{"n_layer": 13, "d_model": 256, "n_head": 8, "n_kv_head": 8, "head_dim": 64, "d_mlp": 832, "vocab_size": 2048, "activation": "swiglu", "norm": "rmsnorm", "norm_place": "pre", "norm_eps": 1e-05, "positions": "rope", "rope_base": 10000.0, "rope_fraction": 1.0, "qk_norm": false, "attn_scale": 0.125, "bias": "none", "tie_embeddings": false, "parallel_block": false, "init": "uniform", "init_std_qkv": 0.0435, "init_std_o": 0.0, "init_std_up": 0.0435, "init_std_down": 0.0, "optimizer": "soap_variant", "lr": 0.0115, "beta1": 0.95, "beta2": 0.98, "weight_decay": 0.055, "lr_head": 0.00359, "grad_clip": 1.0, "warmup_steps": 200, "schedule": "wsd", "decay_fraction": 1.0, "decay_shape": "linear", "final_lr_fraction": 0.1, "batch_tokens": 262144, "seq_len": 256, "doc_mask": false, "train_tokens": 547900000, "steps": 2091, "dataset": "wikipedia_en"}
Each number is 500 + 40 x the weight over the matrix's rms, rounded and kept within 0 to 999. Layers, rows and columns count from 0. Numbers have three digits each.

# layer 3 MLP gate, 832x256, rms 0.178, rows 596-632, columns 0-127
448460416437539489466461471516537508492487530515540527552529548436502453460554507478513482482495519457437533527418518550573499497579476444518548506531452581452524531434501546464428427573466554466420448482495422437463568527477470542508565467539461508501433561515451521519472481479585446533485516426462541474495547532455503458569535543532484489549565537562479509506495570460493508438471
517527474506508484575503514476532471500455473478577505497424536458533542481475520587439450467480423531494470515498471541541436499500540456521523541444446449493455466486576498514475460499520521543433504400494514478424529549514457490462462544472515518487546450476490473536478450471545519516432444523501579495442434514502515455496528506497551577463536544413586508473554485482488501505458
559473479396483498481458563479527483528572521554528457494505489499470555555448476591525519559472507485453428557472571530479555556554588579576504558481543507545480582441462495482473521527506524453517573404502592455523501476538524487452451490555481516470505566516459502471567513562473445538501517487469574477569499463543479514487490513499518475554475562489497440500471499546515464474496
561507530500566523477555529474469452580563487520457523477464532429552545456476533575497419570464516501490444492542480475526525480481471509593488499526496497522444499626528510448493494522522496466552555495545588473453520508571449590508472508504502439546497410495509543531472566511491437488558425539563434458515501536521541509496448597536489515573498475452531551492441480512501525522460
483510529473551471533459415481571455477506555494535498530505487493536528449502469516461476469460537532494579554441406492512447434484468469501544525522498492558535480454548434493499439519396474540488531545496478513530515487525584501490477481504546509468490485457510482483418493538541463477507511507504543548396529452468486492454459452535502492546491482540515465506555517517480549530478
517481471510542487474520553477476523463489516481600459492545459593469470532411454495551490536498494520469524497510459487506534545494440468468587454491499509439530515536428525518529530425464464433467522478438460521536443523461470485491536490519471483521572480547502496444533462499538497482568524488508578545452505539489553546558500441487501548539553503457482503468509536516506505490483
532537431491484489419465544516503490453452494525464490495516485520520525494500524511514487507439496566470461486505519486567513420508503485483512490542474503484487455500644523463561497540491508499513410552471534448484569517438524543543515530529497463508478477485464505565509480482553482589551517455489608418546451465561577536469474478548415552514505483507426544510472522511555525529479
435495450506500540533496535482500491502476480565405517485527529498437489544559480544519494497464497520528580502426517488517472552490427502520473529553541539512496544537488443459508526537484473478479520430393520493535428507481471464485546521458434519491455538493496537561460567500512502487515535546500546501500439487484491521481487419608514482515554431505572509534513478379492505483521
513597470494475510471479474526478430497472489524504500490495538425519492458484478538549480465516498494490496475485489446547506508512482431550576561488413539534464529463478474487563447521450535508506486580565506571491474569529565537505516474469460491539492510514511524511433447510506566474477508588531544439491484486569415509509515520499488458502497455464496490568438570482460519540428
492495476547528479547437539481525547537536522587555557506510479542539498519511479467543457502518515496499488502458516527563495475475543414524535541448493417518478432469507495481525422438435588501527417514449492486529483502487568464548502465551467447468474473528498495512483603559528480521539468505491514551456474605530535525573477543471512454526520481504540515552494534566471495500477
521485546533493514517525494503485466458518521526517489538488486478514557429513467478516467453436492500597572436482476490466548455570470436489410399496517588541455505472468485540505460503453465443512482530482448553505503502473506449436562438503546527450504542550451517477473473526494566490578501512465539436543551495476545544436485503558487523489429453507509536526576511478491555491519
578517533497462504514539557565516543508567536443426450502473497495537477567433510508552516537534507501494501552522487475529428508507505514519509495473497501534477464431512556510473445557514522520509521417430561492520556493429489507499522559522418468479463509516453462550453433447533502464483465419456516524548559474516563447572495476451533534516480474563543559511474472511490593491513
434469499505563486540489503519535486481454521448516481455403428494522439540488440552522456509568467497505553510548489516585481477507593503469532455511579488484501461562463478489489450417402530532564488414475466510440402491465523490441539473502469542464502493480499488521507461491448548478436437422512424485538439542542509538528530557436482507520505501528478529473478485442506487599501
526519456469472520507555459494483514497482528502495477448526518453414434570497442479508512490472485567511482531531511460498512479545515501500543459517507495532447553493483480513500530507500420468448507520500452513483508481499463491472525475534497458403493561467498493498435514490483441512495542461521499496531516501522443466474469506548484504515439451420457522449428514497480500482485
506483468494398418474465532543554532571461551508579558535521527472557402520440520455507490446417503466472469523447465503526511473524536495588576500571501437505510505488536488521559477563570485550515545531525462474494553480502548547521488582518468410399507516547528589512439483544474580454517475478503509528541533464525465499489512487545508496525483516528535549551420435491547501490516
519459494503490521490484568535484546425514504588519523431437506468437548549494522550559478465477499457543512519459459481464505433489527477533532446498579474452526485532530517477478458420501469551538442565502461544536560453504436512481537467539465471547539501501543544526459501525572565459520515570525459552433497483500376537604454488490516500467495556479500493493554479552520472554510
523525450485496490426599438420462513506479476570535495505527550463484539476519455483512458478555389497506476482471503572506523543516482472615481470519475501480495464507455519452534458501475501526474502552562525519456493453533455464547534556559536478376507491501573511534480515478552545567525578478447470529543519445516549480458446474568519487504518447483512418529494467518401463531521
544546504502490476430451454522508469480494504519428478545494509472399446463459506536460511554519525499447460503516498464482489466535531460453454435493512517545516473570524493453535490588499413470512457509469510427518449578467526508474443469481512491478449470573475474478479466449525499487521562436458562475562540525520514497538524431470537467573482470478500524471518532511428464408459
488561465495483504484476498553479503446424494498483492579470506440558483450538480492532468493483562505461465516484459529531415513465498533434550497484540470507540444533531409516548458465490494487504500436516494533470516549477493587448556461511505486452583512572450533457488494499490502528387557479464528457528532475553498508474516458486398484533487490521551574517448494468557530490497
438529556576501554470568486553412485513469470486478508530545496496447517492541510457570535440483509511478553500555469492579431540508429497544562536458502526583508444491493447439474456503520514600533442474464574511460504479549472450568493535468512438504453498595490482467508487436506530527527515453533485495521514475548537547418464508493501560508486537502495511607496515568523503499468
517502468507496554379443531498589558495503525475540496449510502575506505566540487527472520476476513445532472525492440584490543452514440556513490487497456493547449535534430492523469513488518493513555444472478545490487486492539503482450476547476492492523539491520542439527538529492505459526478448497568455446492488490506513491518558439529446484522504466473514502520488516545538478555495
455487518498600443443474418455484418458516486528459533416532503427400483486467495508430518481507474475500468464570522492495473491499503527504504487552616568485377463526497453419514508446490565474416507508486458404552505487462522466513531488529517513473542546531546454484498526491490437445504479567500555424515635514450396433541530537577567624507501445533497502522480581476609481530546
518489539514557481475573505557472517479559521557507516478481488406489498543527478457532498440470489463491491517442497528542501486487486519510569472461479492510498468502513475544558489473542445527545528481550530477491529540420481454549490469536465502453549569499420497555464506535514522493467548503507434418525488563488427501484522484542559499496449494474490485564471482478466476491552
465506451563459546436410547566545542559485436533533490492482534455418488472478481545508367494439511526523566542575514525583470499494564462559513517455479440459444519481578527489472560429527516373523506488518513473535498463515462425530490504544496551465544568465420524489392475482541513443526516525552496477474552465558543517516465482531544489462544464482504511419455518441438456466497
487466481514468525412462493452511509491563566527517478423499468502544542554481487422490459505511502536522548494502495516448523540466529526464486555520463544579516462500518511513515411488463478524557534459583496564494495557520500460554489457533525555481499536477509518514495494507470518519480407508523487463456522524490469481428470435476439573446530461500507511520501473557530525519486
479569499551551382499500476553529543542476474525535474487482577538549495460525483527581383468485477521473535485514515511485527537448467496494540461425465603554542464478478489546466554489496481525498505507483477567500528489576527457413524539506478442518492492521539533437567520502588506520548506579510427493468554542564516543511430498475531550504501551436525506462499481522496572581478
440437580562447546469573496396537569479472471484428518469502524533579573414438530564429512473552474536508522475515486472450541503589528548480468461476543560489572542445500497633498464506496522496527409575489513466509551492469542484507467501491494474517540445542450466497453471556517528469538559558481568539589426516603479464496466507471483549497507456542503498485467483458536482455505
528504514517471468511542473571471500515466514451451530463548544518492532491487502448509462495473527522471473577484490490488498453521486531538429439511553431479504501525502524497537453502504526539559547541554536450556581473444506524560493528516515456542457496565510479404481534496462501564515464556523474492468422493516466518511515535488559524523534519459486510478499488539484472536535
536488539493495523517451497492527462575537495508498465594549560470442560545521609464552480499483515501474478489515509602523515545496464551436458505461463459433553486529506599472517487447469531471500488437460548477524487455427604447518506525503521481520461484560423466496429455447429440546436501522493481490452503456503588524439494559518543577527481505394446536471419493416475520456475
477556551548515444493476513433473496469530518472543502493539468507457535432472503489494453487517414483495485448567492521505545439473551464560504579535462541484512537512489538418518510541517457485625497460519536469473462537473430556474521432402476514521494470454459547511474492534502471482517491446526528451530515589556477471479517493536615534477491452448532561485511476556514553498486
502484486419529415520496477504460476489454490509504566506532539563518543532544551545545486585506506530481444538488523517456490518540512533498467441504489496495483505515462449550497354487512455515464484501492578570555550594476605522471500499518479512508535495504473537576524578493484502493470511539553560484382529443443490485494535456542560530512494538552460524490510524484474548548516
549446552453433552461545530506587491474448475533494490456553529533455457507473508490495467548510536572492427561427458546483615415508511494502472493433491475470544503546479481461467551562518517539504530460564463561510530487509465427559553438471469536421489572483538494460525528479529453404554529477494481527522534511517487455513583509557466564488465553561578542517485492543500554505458
474497540521494440417520496484579470558548521474492438504444486549473476417528540501568398585470486479562539510495466469498523463518545489491546502496504530544466464518529465535451433509483587483536431401547537593511524439540507438489508484448549494485536469491503526474484450487490512452452538463537542477498509492482507514525463538446539515457423560466570523572547461513443582501495
509454496515564454548503498564561452538536524576469530501484475575489528466463500590484546492575527526456548605537573540479544454500526536545447514483480451485493474533539467519574488525480514532554544582517534541534455513445539536444498568519408460513506481525524481540590497518528495487459514556548493557527506564517475479467489465468444525508519489523499457440543443462461451480505
528494512516517503482531499558514449475538509587483487471502495447564409459433513429483524510500450435517441469493551532548459483490475475473549492522490517514533535479532436528497566482511551527553472530538497472478510525491469516442520448553455471428541510460513481515519553488490492484492507495504475461509511497519488465513560527495496498493506463481495540503521525456474507501514
532499486502531481540498481566530544544496472494566509519550575474469517536604537485583454535548484560440527465476431486516488411550536458564505436418515506494502542440506481495524533504482464537474503426469505575468453426486492568501440461445578503524487458540524489473472471451501493467540476500494491516503443410473511538532509499530471509499485412508426515575432484458465431463500
462458463447571499476518437509483524542474527524462504540520494459497454447515489426449480420473444569474490485546487517454470480468526492453480546458479508473498528506535474468565525470507523451517422524416527469493494548490549525444570447522545490474619493534522501477552509480535490467555531493457525507506466491538469575498494489542533568491573531474516528473486481467446499471476
# layer 3 MLP up, 832x256, rms 0.178, rows 596-631, columns 0-127
547532495516493420527456565573601490473465516549544508451530465507527477508453548580466491571500492478439521509482527544484570485508536493522543497496468463503497443465474507431516500541486522479498393520511527488459552554479395487466569458511542544513540556534502490526474510480541546592472543459498569447471465573544456497505496489521527503460520603496481470495480574543464487495497
631467471537467447546490439528545471484472504514535555474534471543521523495480527498530532510516516613498474548511490452493468493409556523590507585473448536510472579514540507595461467467463528486441468468471513548462576547524442466474477595463525552450514447486532507462452461532506537490526478463514564526419399516474524472506510495472476534469531530531481519539456449439524510518504
529474532456496529504495511493557443520510469501510518372551465514535474536543494511500489446461549475453542531473560631493496496518533590598527591479463488516511523544450521442480487468508533517477504431514512460536491452463494493440547577504494506443551498499567518477520406492396517595520549482523522463505497536502513489496522500589551518499515511492457497518476482479483460532409
518523513476501459532447511442573527536471468453503499511518509520494578441564494558454476559419505546500502591484541566537531448561488465520493491455431524457509507484449492506537538478536453579527455541497518511488558501522490569532524571518545508425483525525545457479545505456531429459573446432551500493560472576453513609447556528523508538524499475542542471409464494544468536464449
501505472535498454510535540552399484440448437481428494457485424556512505553467497411507539519482517514486552499527472523417532549549582526496487543501497551474466503555386544514439560417566607548538544529484410465496554526510488501492448497526530525461553494442496555476498469473442496487462545488523445505484560562485491501473584513488538503574481443488543464514475552468509433474481
554520358453571545501426484493570540489448454487451495459508432523492570561493474515461562485440519483534543524582496486532496468495551522498477519561533494555479549548624463461471527477516472528542509507503481488491536508431532529486428539505495498489388446490476568555505445495456557622481500496455452504509499409540447432404523542492501497459506484494472570451500405517391528464543
458531493503581443549481441512475554505468488504509538537433505571513481505507504564481487489490556446513481480493526563534565445545542480419594495580466536536627450486537515562563451416467470468531519510443433481577473498493510487503453498463432522489450479484537504487455487551475501490434395501535563505533477569526423482474537444498522465410463427503465524530513446481508550472510
407516515510524535526524486483524472539492521531448475447512449547421551450534491453460561438497495531477513485460506466532507429468545447563486476476518501485521524521434492542541504473487449526454447527519501508487461523463443561532556462433522549525508454554525459568499517486482550487492461518563520537496454477522531523502488538501452514497553501466502508482481501450504514424486
387502427475439535516411440460505500472481502445477469531470503579427487555461488485525517529492512563447458545482497507541479576512451485558373444453449551502511470505540554445480511456517565526453552513452493504551496471529501451435551550515481550530433451489520508570522494522503464481446459439528491559553591483495517514430466575539508492532504551599481578444523543502507526507510
462473535614410448558486443477491550513458499466531489442497472500526507485476570472544447465522504471520467516464485512577521468448459537483499488499478410484463489553469528534538460421475532571525506503471513492459527541533506529492459508539551527485488482539508465506491479522460512544540509507426559495473445445528466456494458504490472545536551543515515462548506543508449537448519
495471564559528532556506531460527496479498537525502481595482491515566501545489489462509503463481556486564517430449530525452573510591546503417499398506540607492511505453474465504468510489542427496506495551554446573514514505495558517492500438494455604440504454505505504537526475472497597483559473493481488547525490514563493485479514439472538563530535524493537507558518528514542506504479
462549440440511479541432413498491485477485490554468536508530549505459466557557563417502470525458536471490487531445509587493558457472492468412515556452404475514504479525412623446501551549541470481547480526478460442444512461501492446527439543488543528509533525444505502492540530442525535456514567541466466549480530524537550539452507519492502451566553491477625564386447473509485464499442
562528552543468501569527490450481489477513477551499444527508562520486428536430491554553549481464456489530483471547501485505500544524474567547494520564514492521470548525535476519525511547533471497540552503503436483501517467582424540470531473448438433497508507577528624488455490504451523475545477471479418479513544454501440424512430511448506504489555531503462548491453536503532474516501
459484548526445456498477458510555438475499490437533537532498508545477504457511490470467503560540482400453535511497496565475473535483539441491505474485523516478533463506490524551476504520478609528517482568531486492508515538542530502494547473544523531483538447486562489515494488451506550485489465516506530471459515514535554515533497523539500439485481498488468486532489524580452495543468
518461538494500489523536379441452507489544422484445448517498414513422467465545488543532454493535429477507493452539495537525551582447489481430447484471465521460528477406471529444443489405464416418501486486531527528490476603451459468425535496488493585568420482521506468521526556490516469416506442525491486502598431516559482513496505536432573511443507517539405440479531518438545468550532
432513503435453548496615468543473521545471477493522515421549521514543517524471435535526524503495505524497512466515488391409497483473442543494554538531453438486538514530577527504496460467455561555450592481538430537517512472467487464437518483436462481511517529548492519502525474500491566492531492535525522470543409497501585390504475561508492447522471510548464476537538528513469523435461
471453548428369527532443483461496481564449475536506516458554468545487504486510506500495471530533442484464449503510514526512478500477441578523509487512556499571518536473573530475506547466546477426449534584532544551508564512492505495506489542525496520448496497488458448480458500466514462495492554474529560454603485529529578515514529474490482514471539563481476546499461593439478474433561
541449523451514485519521538445519566530528518497465462458496514519458538472458537521532570542495497493540486549490526461549458517497457466534496498479430489444443460547508552482442473451468568538468500548497475467517489479500467467459459439525423504553544519493491513487525550579448545513518473488541517475540461528635477474629484467530427459493484563492506503494405503472517485568422
564512454552567495498448520530438567496470501515525508538525526548478473433514546514468538497583549526499536457513536507456490506484447516454556486560532518464606567570597466464503537515536515491538516470522449493563515471473519512433458421481433525508502420487503559483414493466561477476426542489411524479523479507519503488465545508494410480480613506475459463523550486492490504468492
577490493463532461513606464548547448530481575538519515407397579479563587552483539546509480397480520489553474483517480448496447433447566530538437477545502508538490512572507476513554550521488543462459485494504509435500545541478523559511511440520457411545528511517497484531448492512479477472463459506531412463504483468456504477544513454474501565567564541506555453432476520443479519446562
532453459516528458499486431473525458515509512467557460514467496457520500519509550520513509492519511490480528507485530456515513466560524494464499480495483530502439541577549495565540396507581582504565551488485503515469506591509437507439487534487457447451525466481482521519489535566558515498502569512532495495436464494505519494488500457551490486453551533508533545485506471442438497479525
514472478480574471449508495442440461490535458574531486542578499463523508601524505497479522524537443469530493505561525528456446492423506556639413570517535557501450492562535487481462503533424493535513556531580415460604459506514609452555606516552517506411600501611560480496575572437513431486540522499419472520492600500510640433518562493520511553494563479456486501519467493490574472521475
542500532544559488416530468549466540428548548554506468487494524460501526548513503432533473490486476515491491493446502540497492486459460564511529452483465464518480488552475468536578494460547482504515544437504506524451514554445436492568498460496497492480541573504408441572525492523531480490472511482540462410489493568503491464478492417538564510511489505475526495515491488437461506513533
519565480486514468553566556459450432497502489530477539523490570515462484513499518464545564498504460467442507509465458527503435581538483501463477495549521548535460524511464435496515532556433569590503532495445562471493510469488532576423508472467537469533433512606514472560580474585513495530476516478497435492507493556519473495455558458452560482512460509476613513516494502547538480519451
424529465451552471449580453499485421572466465419507487504544573540520506496475515525548414460473518532463515509511447508551487450482476435537449530532512512502485491454517482556561557475465518497522503537486468499456506501477512482555492555516505529521517538535495510534551538496518537426501494426528508484586441480443479487490465449486509592546511525528464457484473468522453475526591
455497532428478429566518557478461438502478503490555519530439480469500488500437444448618452510530502506485486493529537526508460517454449540519552506499472567548522465531526478463510596505419537542458524482494435502499496482451485580512571509477549503530600479511537527491483541436516542548577422480452499549614432532518565473521453511453500551504515496463533463467517491483525490552477
529526543551529451446532466482558481497467513479534565529515460529523484550462556581530552519561602547467535491439492518401495521506538435532466503468453516555421483461543486432476411553566428564500527454530539501532499499486543515513526584518475488448489469491490537493473499506523459527477527506422531521552423542484490403484521479442424475459537566420535487498494524545486493511492
454514494463460502473532433562520454492472497539460407508505491435527526491490511459443428517505505541424498512583437512531424447476543480459513600518546567492525492491512533514489508513480448517492536499499491492455498496458464516495513522463496448578494503504442460522542437581569504522509492514502446524564511570482457470437481531522430488424501527443544552469556456477514504448456
379472503461484504462557451481547479496510487513538489545487490536501463523506448483576428457458529505515518446590550542469411525484490450520506470538426491447498462467477488472483429483499422525478493437523499457516426566511545486541514573477526496479503516511513505437443416509407422565521518571551559474399465418467474549444540587488506515516474439461480467513518440395506396441541
508528488490496500462507478490485519478591437454449492452534492545478517442439459587471491454516406523547558522543510527539559484449533478549511500547450504440481508544492531450493510546464446512519549493539496439483484496458456543453518434461468492513428562484469567497449459514473500508450485430606478522496517529497458440493515453530577476582527497433482482505450489574544482497525
499508456425449547528441433451470522484472506509483436513482531502442449487441507456492453531590449481499531522493477546482519426558562510465448539558545426427574473491494602530451474458411454534548540485459474512542497438444467543467522498494576488530506518440545528465563476530528479483482497431381505489533470486433557527509558433467446596501483543484504487485467452551471476490584
608542521442457489492538494442581559518518483524465498499505509509475504437535510465503516568472483483497458513467466583497526484528489474503493511407542483499544442561492493518470563537503510563484586495577459537453468475523479528527484508510468456486480556488513525491447522451556598440534545527431508566532503510547501467509511514521549479570484527499626543510490421462466531480475
511458562524498541453491489491479424542474472487461486457495488490509499489506448522511482631447505485462569545513463524524464547538516463520543503499544436544488529490518483480463460466510482439486480406544585474538494457519542542519557471469506514520532432475481589525470492502524516502485525451566580491527554446525527457441525455543598535548396493526517474505455437544538566484516
531503453505550488559436489511430567509557537569472541565518541483529509548458525520506563480506518495492479497496489526503525437467550521483502516429538431506508445507516527522531536551454487454479576551518446508483491529488451514559432527491523576509509543599476465548475503521474535461421549542551477539520479522526444521509535439527522519433501422542564596496511521549458469500464
495511566487529488487485477477457524503501472498481526463405494605538523491464558433494464481501529537487502412512506443420444426466557537465504459436490480518463473526539480515484500527511509494442485499600490541508505482509539479565544565454578502551494481461448493506546513537561581477451498526527509508497527511506465518537483513472490518516474491488475525522481480519539510436437
481476507505521548501468548507509553481502478431512487496578477571552557514517493467480521456452424415470487554475538499492484509496490429549607493498502508545481549544511510459503450486461507555559562473485526504443499440476475494534499404519501518507513527559460500546480568520522431409540516449518436471514494544538504569510528517562497486531455548474514473589571500524508456509478
# layer 3 MLP down (transposed), 832x256, rms 0.16, rows 596-631, columns 0-127
506466498537547458455543518510542450508493530565528512514585478498542524529488482464510583534447493505430488510495517480478559487468512556396531526500502520419496546495488463472373481446543532488507457476487450472544522441517521524466524528456461518520500584533467496556547456459457525520512470478425521439503513550436536453482471562571469499426551474507540500407529457524515572469462
467534514462529549505527471506481465564512513547497511530533481537487547512421478486551519590548444494535468470569512555454509523467502459542442438439494513521497461508471531562502506447482497478532544511477520460519495487521498468538561534524474483517464495547479500463487544505532530514482477518566572490547499465481496474490484505448479471492489491505464579544496469461518458458459
449491479518512527511536419440457494478540558508514498501545444506471584502574543458460527482529513530464492387561522463484482506492487411489486510493475481529482545548505512470512503456452441529519565451512490547517472525512467518542516555510551473527475537478575469487494505463398525559524473466530487483338503510503457459548429468496562507411481455441454523544467477487506466503556
534528516529551493528469504502457396538596475436377471474479508501460469470475464592492470543506468560487520512466478460523596503496505474532500482565460522326518455534472506431534466532488528494473527584467485451563443456506458542559521492462547530547432526484507453516501582460457493518443519563568461424527464464467475596514463548548520604561560495444539486501503510472476517473478
473450492521503453429505515484544445505550519557496492473394471478493518533511486417520506547540490477502545449527522506462519485490591507460515487459509568549543443460439502501478470470518499436520556481512463540493544526553556564460476558550503500464543418460555580447463398505484555529517489485571481493470471527496536471461548466447561529569470508446598454521501582473558461473498
449532448484521499475486525533465496455502584506446506481466483461470464484470520500519507450495542433507526465426503496490558506516463550516552449542590533478488470530448567532479537483567492538515499498475476479510455514545497507480479558499478489496413500513475527454474507519525431472558457474521491466465482488408481505431490529524544526504422485460528468518513537474484500463440
453615469499521419546480469525445521438469424455441460497467504523532549566531472505465447484517462450564539492477464413478539507462482508465497526533553537514546470434586574539497468594507518517502431567493470490566474482511463454484543578516466443477481448432484463534519533507511433567533524468506558422535460516548435406513488470524539429539570438546446461441527494521471510552508
561489495489551518512498508496446465489450510552452535564481526519512553494499507479504446507522505522504459517500563526413550472535429429527576482489506495481515476485472487540430481472525508481519476502582459475487468482470505474553500523477480518526424471566444510500455444505589443561494418495530560557500558553508495449431474519469471423491602505500508540510466454533493413469542
521535506539476471498541513546526500558516504478541467537510518522458472547433495499536499458548488514511403521453471429458452457525523446514512547556420542522486486526503462435457486472474500466450478513482497513516479547480563549565472469552446442474492477535493434486508496525473516500485571555519616445544479543431427472528549507546455489567500524554467504488505460508533480436497
537498509521454478482456473490511466487478640529466508501533453499483514482549479466494492475520548505466441461523489504561478516461541486465440473545532514484499575526574481440491491569506412546463501536457437493520556481472452461492455580452541580571562525445543475508484444513562558599484468528539500436567540448499507447469459465470518517450523481572455506473519518483489528510551
479461502536535489493478575462494514484483533476433496516515473434505534462493482508473492489466479554413494496541480539540460501487558474458493465482494516499558482481465509428474500495471476530575542527482481540498490545537443452469529555529537538511512522544559471520541492464534486507519452492523610489495528481442514519557499493521494481502527512524540472523488468534500501488499
474515490475492491500505440545487491500504567492524492530480420484514581441488447480527484451444434472477451519418508513479489403467477509538542509446490549496482547463494455512464516510515463524503459493517529606535467557462424509554578583489451510433569451581511478515551503548549527418536596422476530482515413453391557455457520505589505502483456459526593435482506468466511521500442
513557515511507529456499481482486546473575545504570505451551550470474475454566546365502522494495477498445489498509578469482517511458565539570506496450488494501477476474568516520542548465522488414429528592548430438532543479450483498610465552493564556539502499482416506536447521511513440525498525478498533464537503561478528475538540509491518472487575403561446482427579493472569524444549
477546542473515440524453496502496472496569482530486581487502509535589447424535525541492488564453507482447529417417442464494484483526531572422502478581440514457507501520526554561498437469459567545555524516464519475548516509464521469575541537478519473534552457490527494455487469491549621465476524480410437493421508480492490488531549536455468466462461505543433479476500490510507498466472
514524522479541558463519527468460513541491510532451423458377454484412503456609476553469435504526482447466495421558508507486502498489497482423477468494434536475438478503466472543504462499435494452503473500515487521556499497490510448493541459442547601493461533440458483577559537448524460446541512494511555563567469548469508483529442466462501500508443472502450497466525534510518505477547
480507541476522561525529576496471484425543430490473479459523454561540500411510441478545566490542515520515406477573496492503512482490534496538499518487454489497497493526504495510493477529474528532528470577496441556453503499527482528497456519497532499491571403553468543422546455481481472454514474481529401491578521590441563447448520522503507494512512452471481474478516538531520517452443
570466543498497471564502441505549569510537436508500475542558483508584522481506485486422470482519557456481442511536494491476543485490475505430535593477505452528508487511589504527496495431471547559482557465474503454495476503473445441427439447514487551530488485449482475554535479493539536522375519405521464523462520519540534497595500567494542477476422482493477509493554503472488538420486
494576434496447459533503520531524482517485565442473473427519599494444576548537582491559524485495532474514464503490483488500465503457508492436464493551447502470502493535519488520483470507516454479541495570506551518506521566505478401499467486549536489476516483449473399484479528570489416519528479478527543468535488489472500526496496395497475474470443442473514518573535504505499471416523
461480437474570511515493529459574522480506470561518453527422504517523487579483448438503489561516574426532530496577511543499544495516509437554511505531489453514482460536524539492449483458570453459482463544536463530431467480488476457562445427508437470441432477498485486505613454585562507488527467502496470529526499527490484509501483483540576511477588456520416545502479451497483513521466
438516531516547515486517503472487524525532526515538470509422451472578468433492513444422512543490515516506549518464550529518438491478476458517512488480515536511442621501551508610483503424497513447483478552417516511497494566422480496492460475511504454488486511483466500495429524521485507475488432539513532511572468418518528422534510504459584459511579407506516436464478490498462537537457
438586528459453560470530504414477537455507496493529453480491461485568488506504528511575478486481562503466500466476502483540551476530452505475544436472526474519465558547506497580507593560547503505550488564500468532483475523576450458412495511591442477527414466453462497502485530570533495535470469586451460511463429487473572501549484463518495508515520488509466566530507418483502507496482
455490492515533489520520440538550483454478494511510499448536449473541544497476432484495515528504509552464450558526476506465481445567537487484492469546558532541502515477516506538495541575444496532536508502528468537450526567465546507512540521512500472537550475550526502471532517494553573463532512483463520494495527508494525460526496486511526486434536505518491524543483480487543446507492
446496489509486535492480562534510547473538499486458518472466542465577478520520440494446550532543487552512483531529543552481472568456585420510511527519531475533503510529496575537528462615513453521523523504512473508457516536436521486515506533565492515479487544603552492489479504496488459526492466473490452478491484520473496554519573506534514440481591481500496484459533508441508508530544
485440506502508472493471526481480488493532473563542490523475542480484461483481506508477470507500511480453557439403507482527517430534490479496461502491494476520495413501478465488507531488498474516510401444522474538539469487466521523552515420458458457484487493467459470521504498517601481491493525508510503518500486472498518484524522556496491543474452497508490511473460493519538484502520
542470477478525470514605475429507409555496561486494535501540557553441509514484542460537514476498527409408506523553371479449503562515522485519492533434409543499523490519531473529605471531538467476537470604501499548566540533508519565477539435431479447521563444463508459499396424539492454433527527533511487590545432511500508520474447506511516501513511467496489593432522422531471414512516
491498486491519463463513440507518455534508460503511498561506599566487544582471511497487459456481542520449419496513517489439470517512513430523478450515573481469486492491512511402515545470526528451471511465506523508523463459441506543459559470535553419547508508526459588533415519477483467399497504439462461546509518502515543454559517477492472454536510424482523551474500490580525519552491
534505520509472462428483481425468494512460443553445552439528538513480452438527509582455524472548546471507639470575564509480508546527612437509496566504439598530472519455494467499481494501529476577547457589496478569556527528490530551464507500493482500471478443497441601504569498392482528480457476496449517514509488529475552478558471502394377539445560451470585538436445500449435577517502
492481572539638523488448482499506474492487538450495605536555530560509387497500514529456447525516504434445463480405543455456455430534565459494452559567532456525467482476540499532445524489428436540443478464457471525499541509575507551580576550507480450506488453498471543497546490481522491441539511604511481461496479462573521492481512531466500443571480447476477481483533562513560532544508
494448588484446443543490496502505465453534494468535537492494534542490520471455491533468524534524525516445493477553538555523432493447413458463515510501507484458514464490520532446466554460508454512523403498473504568467535509480450477529455564503504466467503477458526499529487494503476472534475488510442454469493543459473519494520492470457459521476526511510432465453555421402501522458481
516490569511524503505495487510477519419473472503540456472526501530539479500470511496487509513509492598516572442602536472497536506450541531526509508454485557519480538492524525491507467493504419541456534487530468513472548531481450581522515477467526442492510549402502496509481509525527530553493488514531519452453510559567487482467535446526543496477490449491540534485478417483544473498500
477484582483548472407461498520499516564500507539543555549476526530467534433450584471446504497469566524525486443504496498463376454466478554553503508527554561499492533521541526516533489487519529542485444442507465431488420515536473419456483482533489504457442522443438459472435475446539524535488480516516578438515498494553499453511464443483471590514472461514425489527451508486519469535466
487547487416468550529449539507522487477488432479434499502475468483494516497497492483503521523570440437531428528493519510495457517505526469429477456492532597498462467477526463539507505543494421570478493489526439571466514520521518551510470483547528501478428545506494563441498439467629524511522501499462531474525614543449505477480553469506538556437435513482500502508504537516576463461479
494523552572526556468507447487532494532526567485575509497475516448557481472418448488515448507392468527519565517490537506560599579545518504465498459503534514516475551554480515473511487603504508501448404430481552486521526473506508451500542480403506583523544534500526495513573462484509484508450499466540549568536547473447435581531502532460484422513521460498530492515514504506526556519437
573530462472550517464471517467549508488565547499483480565547500525446512446499472452573469444495524522510471608554444581494535485465553575456505511431517508529411520470514485467529623435428533469454563484491454522497441511458491608516463541497526522528514585512548464569565546517516473505433443540521417477467507507536466534445466503476507511466504544446555530433541482449558537478471
523496521473465409475465506438462459498498487468515558546525492464495470462465490505523536468494427408545524517436516478579496467518490481499534567452583488505552532540458531548467531541491512509488446483451386495420504570533476458495438450516511495425504487487535522502473565482459497568477483475552386450585562532514555459577498497513547462473552466523520527576544510494502462471455
467470467538438477542515586403509509520411532518541574485468591523509506506492514478441498490530528521486534517492466495471448532476451499537467443568426529523529512496502553481469532546534482545622465455471509532501508481453537503482441468454534464496428492534515486494604518510487482473527550501503492534486517486516469520576558515461518504557538504500511476526530485457533510568562